Each number is 500 + 25 x the weight over its row's rms, rounded and kept within 0 to 999. Layers, rows and columns count from 0. Numbers have three digits each. The size before them is the row's rms in percent of the matrix's.

# down: layer 4 MLP down (transposed), 2560x512, rms 0.079, rows 964-998, columns 0-127
# gate: layer 4 MLP gate, 2560x512, rms 0.0681, rows 965-999, columns 0-127
# up: layer 4 MLP up, 2560x512, rms 0.0676, rows 965-999, columns 0-127
down964 098:502538529471502514484488530478554516523527482516482489505513515501481482490529499492520478464502483447454529503454494514482518524506507489518466515467505470507491492516478512517518526473507528480513500527489516558480451473482545463529513541493489504520482505522504468450473486498505465522498479480523482530483484530512471495529503506532502473505468517475485464483464506573483470488439
gate965 101:491535460504443469477442478569495504510478542512502486532499545463515546466504511502509480486494513498519514481504509530499544511439495462512515490522516489482495543504475468456529480495500484508498531515526502552503515514484546479463483499488489495508517496510491531515513469490519546539504515550513515526476517498474471513489498531462505525498503512476483515476459490506533516481471
up965 102:461469473518517457482506476501499513501480509492483511500504540482473496537459484460498510550467485473508531534474516527511522519521538490525518524544522528496488535503534507516579518496510494507500515464497477492490514496529528515469496487524518495513510475499505500493490499451512495457511459574479502501485534482506462484495497514469486479523498495499501543521494510484527481515511
down965 097:506523489508469465538492506521496541514458501520513514484502537492527535475495471529477566443487528485479513504433523502519467554497491523555473494522498491506498507513535540501529523525495490519532535490513472532511553476520532514470456489483490456511468520443464467517515493468514462529477532539506474470499520487489473540491504503498514458515490509476474464508528517516516519471529
gate966 100:493497497448489491513511473504500522528548489509520450475470459494495440521467471526429523502459495499543518561513498536526531502479489490463477516509498465489529454499503512514508473519520522505477534527508520475504491501526522458519497479513502496510485471497521517516467504515459509537504501492453500486508509497523483485537484521496504454464484518526547508505525526515471508506522
up966 102:537504528545505500485521521511490458489537503488509527570480494501518541519516467509498540465501547528515485493561507445501499473485513537518476474487494458469539497532492502511490508479512519492490513495497494447512514482498480508448454505501503513500541563519496497486488504500484550495531502468493483527516528512491480519463505447537474450516491491501436522535504492501458526506495
down966 105:495548498525498502479519517527504533502472486558510536567459493540498496527487487494498461502553536501507517497513514519472487513476508548492498514545481514519520501528496496475533487533528517494529506481533520515490502499517472510465480492471491483470531467501451500491547490481484494488538457492503500486472471517490530492471514514533431509481494503498506532566523508502487499508539
gate967 096:520451503543478479497491522480514487505516550468471498531521508500486488454523486526519492463540507495535490500483483506540493536544485472529512542477480477494419529429532486460538484506513521511520508517447510482487515574556485534513507495546480470504515482462457522506503504447489454443516450497481524484496509486509506493514525502498538506518496541534484533496492508490433466498452
up967 101:505468446471533453486486519563522499475504513519516500522480519487560496521479526502527498499537491503517481499467480484502489541461503445529502514441487524499454473487486472505453486458501498502509473484512453476500479498496497565494563525474520527467472503502529529516507516496491511518495482511494490477513492515488497534495459489512491463462552512515461474487522551541497512515494
down967 100:577469482495524476489497496521471514524535508457460523496535475487485468468491474496524543525477526517493471499473517499487488526510545488543520522521508476508485476462530507486520540479509497504467531560454456551496476497531522488449473494517536506481485461497499485534505539495499513538471512506454526480493512500500502515507542517532513491509510460467521510510480491440469514461522
gate968 101:508490538542452488491533520506506465539474491470520444493560518490542479506491488503496492460527515498486516478522536477530469480500549478510467475497525499560499497519522536511513518474533488481476490480507491480478556526466514459531517531500517506468488484482542445485472517498534539492449499531504536522520517506534518482472506501517478493472506554527517475504494519559510529465493
up968 099:486533485486503498504501486525525533488497529466534510514486509503543504494554513494487453540519550478522535505567493454522487483509494539456500469536538480506450484473471500493533504526513459481457471469514524459449521518492501504500497518496513498565530456475510498528458529487497505475520505529521498484514485475526522483495489475497499465534480481500479515534476524531476494498520
down968 102:518534483527520497538486450494502475506521473527514521509490476519495488479515505511528438497520521492481393486496483495523492533508525466515473510509486496506558465470481496477497468499513449501479504501497471471503460442486514465483523492505512493513518522550487498489508484502471499506500508453504476484469508510454498498562515513506539455473513515524519455526498476475512493532505
gate969 095:513520495496476536505477499482474516489571527494517471513490481485512473488477487497482499482531453468495521498495496506501468527495504448557488480454473526482488518528498536498513496519520574477518473527474467549498495538496478502507470539497551552497481512511458466470494486526494512510535542488495487497470500478509467471519464482541520497530506495518529519497526500457516452513498
up969 098:504500502495498429547520487523530464485495475532484531448481528559504506504429512476486523504471517491531497531530484530555476510529507506500496495556487453512485510448513480476515481488488470531514485495517527476432481455490515515534509524535494474475504501485484535524537469489539485451486491502477489532490488484453534477517508502503481524477481554487500505536499537528461506484510
down969 099:518514515517497474506527493538533483497463487509497527495489502486493518557506506489469486495527531500504478480518519467474496458512502539495494563478502476479454525473505487504493490505519477484549464481508511492486490480509548496528498484534486482460540497474534527536526432444542503489482453497494481581498497495511522477510543509461512527488473527451499477535516491517535485513478
gate970 100:509460499525492502498499490466568529499536499497507494495494472513524494551477478518502478470531472501510515473517514521488476484560492501503522515510532520523490539509509514503480510506523469529444571472449546476471540534494471504518456455531499499476514487483547490523493522507523446490473506513499483490480531494537509534512463501495462506527511477496535501523547512533528518550484
up970 100:509477430502498479555486507501507487505516534470509553507513520470453497466483506521454503518521537477489532519493454525479465487526504526507475502491485501540481531509476487470470562478529498503527555512492484532514488512485535555492472509492507504515458527463488469477488479491462486485506512499495462485511506527494528520466520510488534507472515507526502452499515483502494497500504
down970 100:518486488518523506520480463484495508508519469512486464528539542520482471564486521509474469483523470460551535525538516552526466499470483502472487537471520501498505491463499529512497452508465535510510485497508452448479521509542494483506472511496488457517471472509479525514476501522440535513511478527496485474519514517522465514443537477511491474492520499495501505539492525529510500469524
gate971 103:504505545494487494516490534481500520519498515508499496502493513441480511506498528502507484449480513530512484497522489477478529528456529518493479491477522505486488496480471501539520462489515495529513516509413502523493488498464480467465485486488526499523457523563495518493476469502535546509551492510478486493499517463552469500482505520520498522463440487494465460514483488499462486515473
up971 103:465508501498502512496484451491479504488484471495511511491477517501447468493507498500492464505553495491494487470506495471505522489524493566522487543555559496496490465496478521535517504531539509462496499501526498504506515479512507518482497543509480448500496464502449496449481485512463516563495519514490476519575514500538501452492517505460495501505514470485517487503569485506475458489499
down971 103:501511552476503482497545501468456551528488539511525528487521526477509483479539472489502497477509529500506483516545529493479522549520504593495497481497518515495515500500550497504526484500530542478483532463470517470514464448478502469479442479519466480502476470548505494463528515540531488488509489505512489529555493521529472492478531497490504513519496489483501482495508497486522494484437
gate972 110:507463493526506490493542496470508501498468554500499483451494539532507471488492479513489493452532528501455510485540504469531523501493528484484495504479511476466530472535511492460489499472519504476511511549488538491480563521509492500515539493508498506449520450515514511533497491474494442505490546494527524490505472477459491524501543442475519523505486524471492503495491527496543542521502
up972 113:464520499507505487521516476496530494569511502491507519499490463510475490480536520532490491456470475509485492531457499516506473520471500506481482478569468519538517490533482519522513446516458535495459510488498478528508502503530513480491478530493492490466463471516493520475480485548520472495516496508513529471534508466486501493492442502511494517463483482470486485488470511501458489494510
down972 104:506491516499502459587518504435472517535503498446491535502483489504478522482501496511468491512483452542517470495501534491516516502495499485549487481514477473486502515502525469524518466533474528487496507445487534506508484472511529497521521507518505522490455510509470502495530548477524520509505497507480509439509506494480511503494476525491473454497500498518528504493480489506475471542485
gate973 100:482522508505513488465464467425490537530504535523484477525490500508490535514531526478487525513505509525513482508483490510517482508495518481511430539565509525490498517508490525470502519465516517481508533462520503505512564491519478481495495511452516517481466531530459485510494512516513543471521436518506535467527494521537491503509508500489581457518528523507521489518541492529498525489524
up973 100:539488510504494441485507484499489521501481486522491491511521505478511505440544486488504524476502501492510541521459511487574538474480463505501545573563488491464466487504488505489445482475503521480462521485505502497526557458478518562488460526498489528468531466489507562469453545466509497506485500511473502476507516500511521493486484456493490463534491517557516503546503494519464519491489
down973 102:478486518522520459465480529474508513495498472522496528518446473534488554474545509488513537516518509488485563505488491512530553467489471505500517544504524507542496526460488492469448510488502530462493485524521506463495469505505513517482481479524491498513489467471470515510513551487514507531484492540521494478491534543479506540451493495491505482506488440523505520514513518514520495489517
gate974 100:535485493459509532491521477515475507511462549490476479466560481491494470505519495538393473526466475550530468506500500516504514516557455532516473463516534524501500476519538462510507469514487517531525531531465444487492481481557485465525513471473522503543498505512533527518486477446508487485486521480452503550483528504450463496511536502485517489501487488475527517530528456515450515501483
up974 100:473540477505485507506525498493497503497464473492556504436523460574447465575482510535489531446520508475470529481486528492526475534564521474482496510507477474521467495476500502467499497538504472519490521486491486506484480481475458485531437515463518487537510498495500475498462527525462498562466481530506487485496530531523517514477494479462476553525512536482494538482522498460490462512501
down974 102:523514497511482500490470515482492501485503472497486495514488478495511496514502492511551541452471516481481467461485500513518533475528554512459527496501504479529459514506522521488516560494462502488526471484511501496476481489521478500501471545522434466546482449477511550517484513512522528477518512502508517540489509532513495524505488536487561500513477504532540503468501517468514518482495
gate975 101:504496456498497505519534514488472517477483500481489495496513502489498490491475531484451457512516531469457478504505495501521525493517486475509504530497514510536553520503540529456516520458485464483472518499471502489479495453457490486470502471475473490511466538495467503500520502477499515485512492501500484537472464446468524489487498520507496482470469473536509466518520515505521445492483
up975 096:473506476534552515514490516483517497451487502487510507497461515480507504534465470511456508511492499534500499471527485487480529474580532507526518537519508510504519553475525521513512481487491509473474543487509486477521520517524515509443501499506448501472552493485554473522510474528529531574485474501483529534528517500484498524488519484497493476518465478513499526498521468498535537499494
down975 103:477461563516490531505538502467488490448489511548485509524477466524511495525482550490502489472505496469472450483467520526495479530473506469504453462505489527521519488454468495515493505557522486460516506506526494480500506515496537462494497510553528514497519490497568472538478447521508456520469516482489499479505543508503519497524505465490520528526520505502481491501501508428452506511496
gate976 091:460461522485504459506546484508528496534496510500485490553495533524480470525512543510499509474531523496475536495485482533479511497483499465520507528510505530520467500537482561473538472493495507450490488478504496493528512497480534506499479518470540490501504549480498484515499463528486485504503487486519520590509482504493474485505516522521496466443527473510478505518513511428540497528492
up976 096:506478494477512511524509494539509465509510462537514461482516452503513454503502476525500487490463523473473551493477481515485529507475470527473522502496504505493514517527494494494512550532502506529470532474507457489458470513506510513487456524467478489519531494526493513520503501535467499492490490486477515533511501494474462517493503469502508485500508511440546505474513487429512494513481
down976 097:522532497502519545505494506508494522523451469490489472514501504504483515529481525510511468522496476538526532495493513482497544448504453547504503516510537490480459489538475459520525551549487436472504505474478464537507462510482473457482504517478512527502505464505512516500479488485515514486548467463511503503489514468519462517497511496491490469491534487482510483442484520514491507493526
gate977 096:495473518458542475511525521471487513521490495545500506499479497480539456490461522477467491490531518512524456502517460550510494488460486516546489514494538493496488498493556449472503549478502485492501526531481501531458487516501484541516521499511495523458562542488494468485496501469478512460533479493501480536446479504507503443511553516508517515465476536487527475510460504474531493491487
up977 098:518474551486504516525443516498467476541501527474488482497448548492458506460481550471464508515456466549507551564573451525504532496489503475526557463484481500504497525487522513511529485466476495481469472469513502477486453553521500516496523458472503500537531473496507488499516525504465507509488531498520497502478533551466455452473403510477493482508492538463555516492483494472513528492460
down977 098:515510521501455546494488493552510481488495485519497516485545467469509522550502517506511529464504537518534498505431472429490489491506510495489515525524483474527510528529499478538478540494506476478492499565477497518454455492483472511511469522463486529502536521502586502491502498501518484485519499532508479478528475466471494538546534500518507536503490520495488515493509522499490462488539
gate978 099:479438505531455479492526502514479518537517483522518518532478477496497506508503506488501520507466501508513503474512500500464462500545481530518497481500514438465516496511506532512468456519449502500471465487452515512522521509439501528494504470492495479502524519510521538528531508469526491479457485527450461534448529501529508474502522504517509485539517471493493508492518509535519488541503
up978 101:472492464485444495448566487538483468515496522551498530509522478483475485491507472515505503499468566512546500507501492522508511508516526509499506526446454481470554508498521488503525517495497497532427502513479496515495492483456507581485516509469511505529522493519478495536496468492481470511524495525523519491498520509481446496506455511474526462507496515478498543529511491541482451484508
down978 102:475507444514460502482510491499499482515514484531506521476520485479476481504531498506518539512479469528456509496505510477472470495526469533505536492465490490485468492502479504506552499484497527533480459488487494513530497467514486513496501515535509517530505490479513506504505490467496500492494488519462497512485551545509502431488502494465495505527513464517513529514523475555507507490498
gate979 097:522539499510473487489518479507509511525499463532545498470533589471500471511535491552512499481467504504510496464489509450450494466512500518523408482546489492510511509484505487500499530434458459482547486477502563523458450494458494460480492520525509498495501469494499496537482523519520518506497504496522474535465504533546499537453480486497491505523484531514525505547493490507482519508544
up979 098:524475531469529515538507524514489525524508497434517485472527511523515479468483528476493465521509524528518452524503492522494473463525532483481497536449528499439462480530453505482513495504515489493500556528494492494495520504496504473502489496475488497549472507482458521423507523480490520480488483513515465532496496501466510508491465554455522458528532533504435499538491499565539473483501
down979 096:486531489491486493474490513442489499526487523506499541493499495495471494545475537481533489501499538517502518495483519496519501506510478492508480502442516515506493485524476485493476510541508458454523492478499487543520506484447488534502452432494507498541470522513502480475518492488484467461548516488509533513510538507491486451452499522492539520514524478485560499489512453566489504474518
gate980 103:460482517533520483505476500495518478514512469518500523451516478471529518518523524512499488469468493506483477511512520456506491493510559489506462451510488511492465461508501499523551526523509512557502509520546496494507511493520496434506541498535497514506497495479502451507482530467456475496494509509530522502530492464458486488502481545507575491523482488529529482539520544522480543501495
up980 102:489504497494531510488501515528519511479513486492512453473496509526461528497474453504522482521545490523473481485515481505512500515496552537527499514513477493523511440462468507524473516520461497436502488523443520467471488499526466532484501515523527481496518460516470493488510485560477498446499491539489497456474486505501522522473514504503505468513546507507542505495491523532542502479529
down980 104:499522498494512476473521515523483516530486485506470520492528474492530481499507448528460465488507486549515462520512508447476516501523447542508488491544540565482495510484509520495489475492506476515436478515485512522546498497515541524497471470534549512481523512535480502541505475523524497521501517483504445524484537510493481512520530508480495533531467501471487507486501454522446502477502
gate981 098:485512479495511498471497486491501515474478496553523476492490528523466520543498501499499539555492548506540497500529534512502521439478518495479468519536508506467481511454467465545501543461496500476540516482457514485526521502502537491530512495521511493500502495517530498485485463496463483477553538514507522500504508547480485497511522439468491514534499487527484443555522464463496489535486
up981 103:467510511507490520543523476526497481481490536522477484444465476486513524516492476549505489493498506480532535483482471510511482523529516494497489512483502534532560514521463482524463493473513491466560505460504462513547501491450488501527513508503484449477474489506503494508537494436496480530521469487521512516443473490511509493509493483493515516465479500514525525461498476496514518508502
down981 102:501536452537498468483499480497498497514529532486510513461482508509490545544510515463529394514504499511545516474520511495522505525496503502509495508533535537507455499512440552445564519475505511503485510497465525530485532527535496499535461461567525488465495513474522541485486493563515462488483490498528514458511508511520495479483493463481443494505515478509514492518515486501531446559470
gate982 096:481456521532468464491484518474488514480532489528521500536510468525510480515486485458533485541543536490499473540544493465490439544508462490485524516513511449512515495499521464476460496496538473505504530525522484491491454498481517520495481504491458493565513536505506517476502494497523488540560486487529519498431501466453528491504539475495487465489494496538535524505541470533433535490500
up982 094:502490485480474519502524528483500496495447478519503484518514517515532484487454470462499477508453456490498544475525438495539447470499490533494532481482509500535484490477472484475474460502520524539502477502486517531520435536516494484501450520477510473510454470533488475458517528476521524511500430498486469511544480556490494515477470473483500500514520473545486483489493504521484527510498
down982 100:459459505519543492503492519535476470503467501531538483537460461496428519457526490513505461464483470500485428538506546461509544492522528521484457495546517494494553516488511474473490504483487493466466496490500504512483521501524514478511485467473497527475489514526517490481515529509486479502542530509499514492520479511489503520490521484492504526501512507523499479536506521488500489526499
gate983 112:521522495501456443491489475496496530482503502463527489550527558527474511557511500536490480491515470515504487492461489489517511517528544497552492527525523474481519479487514493480439499519536539503522523476487536499478491494533522520472505518554550521465545490489514526486513507484474512457504480501534496539498526506469496520487507536473488487533519502517486455492506488472502469508523
up983 103:485535505490502482468487468491494509453473512474504457489525511503502513492501491469512535464516483488514465505503524486468508460530481504480489520540524459475474449506485504512454463504466517486524491481493558490525507548513487513495524473527514464475499543458517500476532496452530496462472516475513485501528515558552482537508496520494507494475490514508501510489445471484462538499501
down983 102:490521490535511500491512469506502500465524511482513493496494484468512540468506516471497497512471539521501504476484503522511509511513502464517469490511480519491456504516452482523513453440482527488511484502514504503516501500521526506490502513522551520463470525448493475513477474490504473482510523484502457499542553533512448489517482497494459483483519522483502523465483459495518506528583
gate984 101:488488524489522489517522544491485486503540524474539486467504464544496504504465522479493508488512466544489495528483490460500534495483520516498468482509518481506470525480484532559451466512556506487469517488544444461472534464495510488517564491465515488469511516518480514488485488484518499497448479476533543517501492473491499502501501515432491533510505512544534490523534491536477482512494
up984 100:543459490482501511518474545510454498499513472463485451450518494484502474486468501494524468463501539459561509538537504501507509477472562496527493430542474523512549486535502528479476496477522479494474473487529462485538514486508540539519517525471457495487489528462512531491486492499493495474489487491563476501511532501510507479495493508521499546502522521524489484531478519522498467505495
down984 099:440517490503525490476475489476511519473508451521456536504525500496472511513532502514523500516533506443494463523440448467598491497470460509479503474515487540501476516480469482484537516510497468497478528506470514476522492504491482528481485511509535540473477490515488561493495501481487523512528512495509498502488528516501492527529497442555499520494485560515456514513486507474515491483488
gate985 105:498487532475489529480470496536516504508512495485496454452486537474508547484546511513534495467489515495508470576487523489498474486506472492516488478482503484512493472485521471552512513488490494504495501481445530527498514505480514497487562476505474496492534500540466523521525500496509491511525478472515479500473522549481506534518518483492506541540515506528514512475518492483526534503489
up985 105:471491470558539507496550456463459444486509524492519505486481465478534502536471482517534538489525499503495524465462481463480544543524507476458457470496468467453538498507490513544480492506527493484472504458487517494429520463470491502507515490484479486502463513442520507486439484462525500528522476492495532500536496475500537491535475533533507504513494491506492502476480504500495503488513
down985 096:516511507536527497512483475488538522504509467483508529489494482542497486503545489485514415474543518481484521543518466497485491494473471507493497519489449499529454470512528536498520520491516523498534509496434510493511497476495495510457556461489527473470529492499465517500509484442512533522504509502477518506500466501484496478507548506473522486491493525528479518535499531484549486511525
gate986 103:456479511481557505477530525470490494501468522458504477518539504504498496497489529516451504484536516496534474483485512510468529472502547521480512456476542489475498547492491476495393549450504509464499525504469430525501546461496484493509482519502500489523467515449513533470510499477530513500545482510511508480496534523521520484546487503451486518540485498503471492487460472521483492463525
up986 100:493488479523500499500489511529496516502512535490472503544512493502497469561492499484487460532482513538538504486463583511488490516506551546513521509511551532462533483513500474504520507505503493471505487525532511524505516466524495491541528475485454479502497512514490526440487524463507518482526512491459497425458519511479472444528484513477469515517491504477517508487482497530462491504535
down986 103:513477508525475484470468487496478508534526516488476492504486489518479498519488459497469499527511550484524466539503496515475499507474516461520495514518502476482516531433501511474498510494479506519493498512489507502528497540524520479484463513497497508549479515465492483496481510516501530528515461506540506519485493457470517491503491500497515495523539498520480542523485482472515532490557
gate987 103:503508521482496503532554473536505489490493513499444537489472523538480517482506513457510531455478496487482530507508487511501477501509483508472500461493474470548490500525481441512530484549462565528532498512512476513506455539514469519517492452492525485534491528527524429508478489509522480491506552518481494542492484514496528475529495479508513470495492517468470510513482467497544481525513
up987 102:547495468521466540490549499464495541503457493504462479532519539478511472479468531522522508522508489486499461534489512549480544500455504516498526520533468459481533493508509512511504468467562503486476477465461528496517491505542511531512502477525486480541513518470535464528521503477491508486482514483546451509542546516477529531520528505497497493468518499506502494459526495465466468519496
down987 100:554496504525449539507496439521526501467516492469505497498452447509548505473514475472486499470495457511490470533476490548470508495503474524492504469501473521484517519532493436503503540552478504525506537518496512501482452497479492452497501488527518476546481513521523512498484501504548505508520497526507503479507437508497538488477520489523481494460507496526494485526481539527504489533492
gate988 098:529509507526528467499519501505517553453499423505524524533478509486528470526512511537508530534465525492459481503477530561495473484483507516521507506520509507492472524447504470522475566531509454461486475476439465442488530489483509532437527493540500516507508495509521497497509501454526516512488515455504532487536491484525540490492483517492490501497500454512480533491496494532510528503484
up988 100:489478497507487473511471492544460503502495512496516483496501492491503496526492520521500505521494521506500503533505515505505479477472497512449498515556518502504454542519531528527501539505532479538536495469520502509472487512524530464521521504506529538528503523491497467540496481517494485507468499502507540478462520507473452511532520507540496507465519512511488554484492517459532551503466
down988 102:498519529479486536474505502505496504515504514521488471529499488504480492544531536518496562518509507541485516525528520527482493534536532538525501535539503544496510483456484475502502539511511542487525515497471500494478543482491476523492502476513490516513505546529522539460507515514489535507543498450462501520517476494501487419501504467499488492474484449480492500499541534505460485491469
gate989 099:546465479525516525549472527471499476518462503475501498452469478474503494509518487516498521525527491476493524495547497459504509590511487512490495529494520502478479497532490502471464496502503482465502533493473473484507481451506504482521531465493523551488477516509504523484523522497486466545504481529499503490536483508513468514565541438519512512496483482479523527515528504524469507470531
up989 097:481503514486472433538491477457492517503547479511510536468528521492463503493506518495526482464507512517486515524495494513497511495472504474511522490503510488490473504503459485503535486517446512518506534503517500532508537511516514526553473474527484488497500517489492512513454490489489487554506516465511513544538525497456497489473480482507467501526507499472531507504448477475464511510510
down989 100:517446526485497487551449498474513438509478477487503505519476488460484487531470505487513527516488485524482502520513503539483512511507492518511498531556498521461494485526528453455519458490486497505490500488523498495506513518533473479460500506515541511506488481523518514528514472487452494510525461495519527518524494521470513496508531470544511494474488500470499510512502511522450497502521
gate990 104:534485521449492500456470506499504521505440514469503528483485515486514537481503456529487456497494476511477496494510497480489498488510475502455498493466527489512480515469502517516468516511483479518458516509554476474475529519458526508499493504492495502533487501472503447509498527546469510530454470496486524492517479483534567508483521499498544544496484524477510528515479494510543509492521
up990 104:504484494477482511516510518540493493515482493477513492497500497504519482490499468538486443554503473448471480477484498504517493521516529492503495510470501521535521439501481485515512513488504509519479497461464486498487527523499528481552528490491452517474473513484523517495518459533454501484504502494485410503507475489471455506538461537541528468522496494524503522477490501515531476503518
down990 100:494511536503530497452515480517503531551511500498500516468504506523561528520500515473509471513469517487520508494465504492493468485499560446447490509506533528481489505484554486515495494493468468438498464519489474428550464490503499478526477495510457488502499509499452487494515454499520500492508502512509488521532552474474489501517468519532510552520510473492499486493529506532529502487447
gate991 091:503501520504481517515487493489477501540519501481497486511491499531498510488517487510483488488515522504446499505521503595501456450536508453471464523481493543489486493492486539491517500477512511533457521470524489495538518565469510496498473532568488514506531535456508506506506513537499528502504503512496534517518517492514489512519509473522483503505497499468518465523523469482492489492522
up991 095:491504504558542480487516503492453564484473527542526506488494474503468516496489532488541443495531513521480524488520520531486499473468490467504460538476481504520552497482493495505448491495488516457524526498500480505515533525513475519535442458503558488487486496523484471490517506479546474471521499483507530489482505516448531484478510515493482494555507526502456470497507489519495517457507
down991 095:457425487489515508514542512513532445485527486501503518563471507487523479517495483523504479487497526538486478495444514508456518469501488528508468534478520484507521490464528498507490514470494492526499516482529508485525490489531522522469493516476487543500518492473475493523512484540519505528472552496478510499483523474510478537540488518516497500493520460501551489497501529498486488480503
gate992 099:502494515467497494544525521516487456500481492496485494469526493491499489486527473475494515458518464484472508510500486501515505482501510483537497497455474500495521511488510499508489508493480551505481500478484497555517513484474552468491484473485493523503501496497505516477553511500505451498529518437524476510482481493517496481491430486500515522498474484485488505506460446525490537492522
up992 103:461462473495485507471443507496525511528517538539480497444521522519436521504491535497521460532481520508522489478506533506540485504490459525482511494520472536508536506511452532517455536547552475549453498464507464483483528469497523495520485508513495520496531469480488492498509481499491505509485493448467512527509512542490504507482514540527512532507498490477511495539517480492462491484523
down992 099:491445478464536488444484479519480511450515517527539482461490510520527465557499482509522486532525527511507502480500490492510478518485526487528477482497475517479506519473472522483541445465528526511509505455475514482498486520468519463518507501535472532460496526506532469496520467518488499495487480483514513485472501499488519527502514510507554468451517534523466469508513459510499504522507
gate993 099:535497441461526509521512450506489478469535458493500476520499502467531502513526540510546517464481541502532511497495542510516467565468493485497520521476508529487493485516514528490524502500460521487496494481521518509484519520495514487513472514474495489474494497543498495485492569481483444491458491487509500483504488463508492494505526507520484505482536546503413488517506460500489506491476
up993 100:501502506489518484526504489490484517486517510484520501491489503480480503486531503503464493491481489492508490512492495477505469483522512532507456489509471441515509499539511550495544492512518533517494530513575488514470505446500516474500475525538488486504456509518484461473498527522536487557477478469503460528488507510494483524493478522492498523515538490478537501455486487476509461503484
down993 099:512493509506512495540495521491538402553494483524485491514479503507490535496492519480506439476520534532502483467477538477476501483503507455506500486502532528510472488479508450478470452506505499523522440496493514547501518488516542495478524502481536515467465491448496514462500505521464477503465459507497486513542474497501487492466482470501501459548496526488464509491488484460476508555520
gate994 096:445468525496516506462495511467503488527534492537529534492465522507514532498495528503483462505477518498541487515475518524471480476523506515497542443517505462483524543503511458517519492495515446481524509495483505497520504520488500490541510513437501447484526478542510534461469486543515495501472521449534485512502494458470495515453503475527479457557466513492500503513520516495477547501503
up994 097:494453501533524489530550538507480482518523515495524513521521508545538512522447485488451479496485524494512547493476540521457473480481466524503453498499503492477522472486530499489482509467519502497507512530510531512518517501474463499490530517507485484513456487436480502486487527512502479465498493473488504488497479439466506527509460515504527509488498521496471481480498491472497540500467
down994 100:483538496489510481544501500510520500537512463506478453518525579509460494470511520498518490541504522489521519466508489518518497523518439519515520483496491524497492515529521529504495464499497491511504520508483484482475506504502481489495497473504509527520525506526483476520508495461488524491470502465500507482457523587496521465456483499505497463508539549532522515524518462544496453470529
gate995 102:470464488492469479469503515485484504468553496495509492559503479501462474528485545546485511444500520497525480518486483526535516491481490468529475504530518497470568481511511491536477468485506531522488498507450477502565477549518508518462473542533485497519509513540474507511515507494555533494499487495479495512513532455522504486507444551515499540478495469516534492493464481522498471512527
up995 093:489499525510479524520491524473446509474536494473497497525508491473503505468469489526530496514505522480489498482492476494482492495544507482504512475505480503494505499482449516521522520496484511517470479468498497451458494553513511521496509504534516451517495520504489466508468499518472517496491488468514519513527515502535489544532517502503496535533513520487499468496499526533511524483463
down995 097:479481486472535490522475535483490435501489510475459473490528486525474507513516482460472520497497502495485533467530509502478536517534520517508539527473521475502524477484501518497496522513456439536539520530522500523513522495504500511509501480488541485513504467517468484497514512516487495498490526511467512510493520511548526525487520499537526473520532497509477506510522530483470493501468
gate996 101:491515490479481479492457471547519513525452522470460508511481514486520497490523510462500541525483486474441490460527501474521518509475487509503504530511413488486512525501554490505489485503524489482484490519471491487508486532537522531521503519496512539503534453518538489477481571520519533508536486543499497494439483491530498436505532539450490476473510494541485501492503522514484500502525
up996 098:504461506551541496522503463535506524528492460499473536443478478493515527505464494472562494476509553508507516492492476495514501499519512520504528495519487498524462510503517511561518522554499567516496494476487537486488520447474442485494495522508475508506495516484505494510536466512508520491499500495522538520494474462488500534444530523482492556477508503519504529494485469505530503450516
down996 102:509520523492502516460491508493465496504506545499551517536504478498484501490550485524526518475498469507544549508535435482515498516516535566520495521571508500500472518516506477476487523454486520489502488541490504478525501510516439532459511505510473450464510485493442544525490520525503512488479537502471489519503494481520505550511529441493501510480435515521474487521544466516518506505513
gate997 090:504501518470479510468482460491509506436484485494527512496447518518491500529496536524519473487531485475507480515546504551456472529531461442479505517512499488544472521462516506527488493551505498462482497549501462512501541485495519483445520474524474516488520488520478491493463506502510510472509486549521488501479524509500519579481548475454526503492473503513483509490466501470513538513472
up997 091:508500495486506511521488514477490509514521484521532508476500482461506473519493496526498491493532475499507503485522496490503519474512476493532494568471489500522519544519492487517500508529503525525478482482503467511505528505458528480513504480518509528455500472537525465545491513504502424492522465496512523467491533499502506531523534494501489521515476504511475488536485510497537493507477
down997 095:512505497486489519443475471436521516496516490500491502487508493517536498453518499546508517512502494518530506501482501461530466494513529576543514539529510505493499499536579478493530488490504532465483463494489520507489497492446534528523472506451498478465514450501555448517533486510510440473506459521526504465506534516483522528485489496492505539505460478480503516474507515557433491477531
gate998 101:464524440467489489507479462523500490517486480449531482493539545475480508506515457512494482472565529472520520501469509491513497523516495502536492505517514508552505533471500517567543480511530493512447511505498515468452544468489510492515510505469545500496468506515508502499487499471539503485524484492471453514484502523514498510511509512492481533454499483487490547477489495514494484488502
up998 103:482516489466504480460475496533574530477437466446514477475493495489494513552461465527507492501515529473509517538512516474458515544490509486532497471489500538557565476465474482506506525479503485478519505476567510488496486479508524476475529535486476492480499524473526481546515512489503481492484577458531520515491474511527535492531500469511510531473487461499500516495509493510512550488493
down998 101:495451464517518519492471508535460531499468529495538501518491544526558510470502476501532506495536479492480505497506512504459465487504514493475498529485487524497512456480495467480515551460512504500444483500520521493537483536513486496522531526477511475490555514457501544495516487484491554491465545496516476485522508511466487553494532459500487500532542454462478481510518463489538543514499
gate999 101:523509527527509539469552516506474524535532554541496477443504525493514515539544482461527542447540488521505486510513487432495465467509518510528468507533479491483484498509542494541520489524493434483515512490503534467540462482531539537541503501547534455548517472526458502480503470508495516517492476477500508498512507505495534511479533519503503478489497514531476521506486526474472476495445
up999 103:516484499520460532500488475536447472516495524470513528511518511504525461541466508518490530515447519512517478507516472518499468513480468462458497522512466520505487504504498478490498485514503538515536540499521512467482546500483472510514512514459473511519514504507546529489490479516499546544470498479466493527500492519471499489499450506514515505543518527522517475499458486482523512514458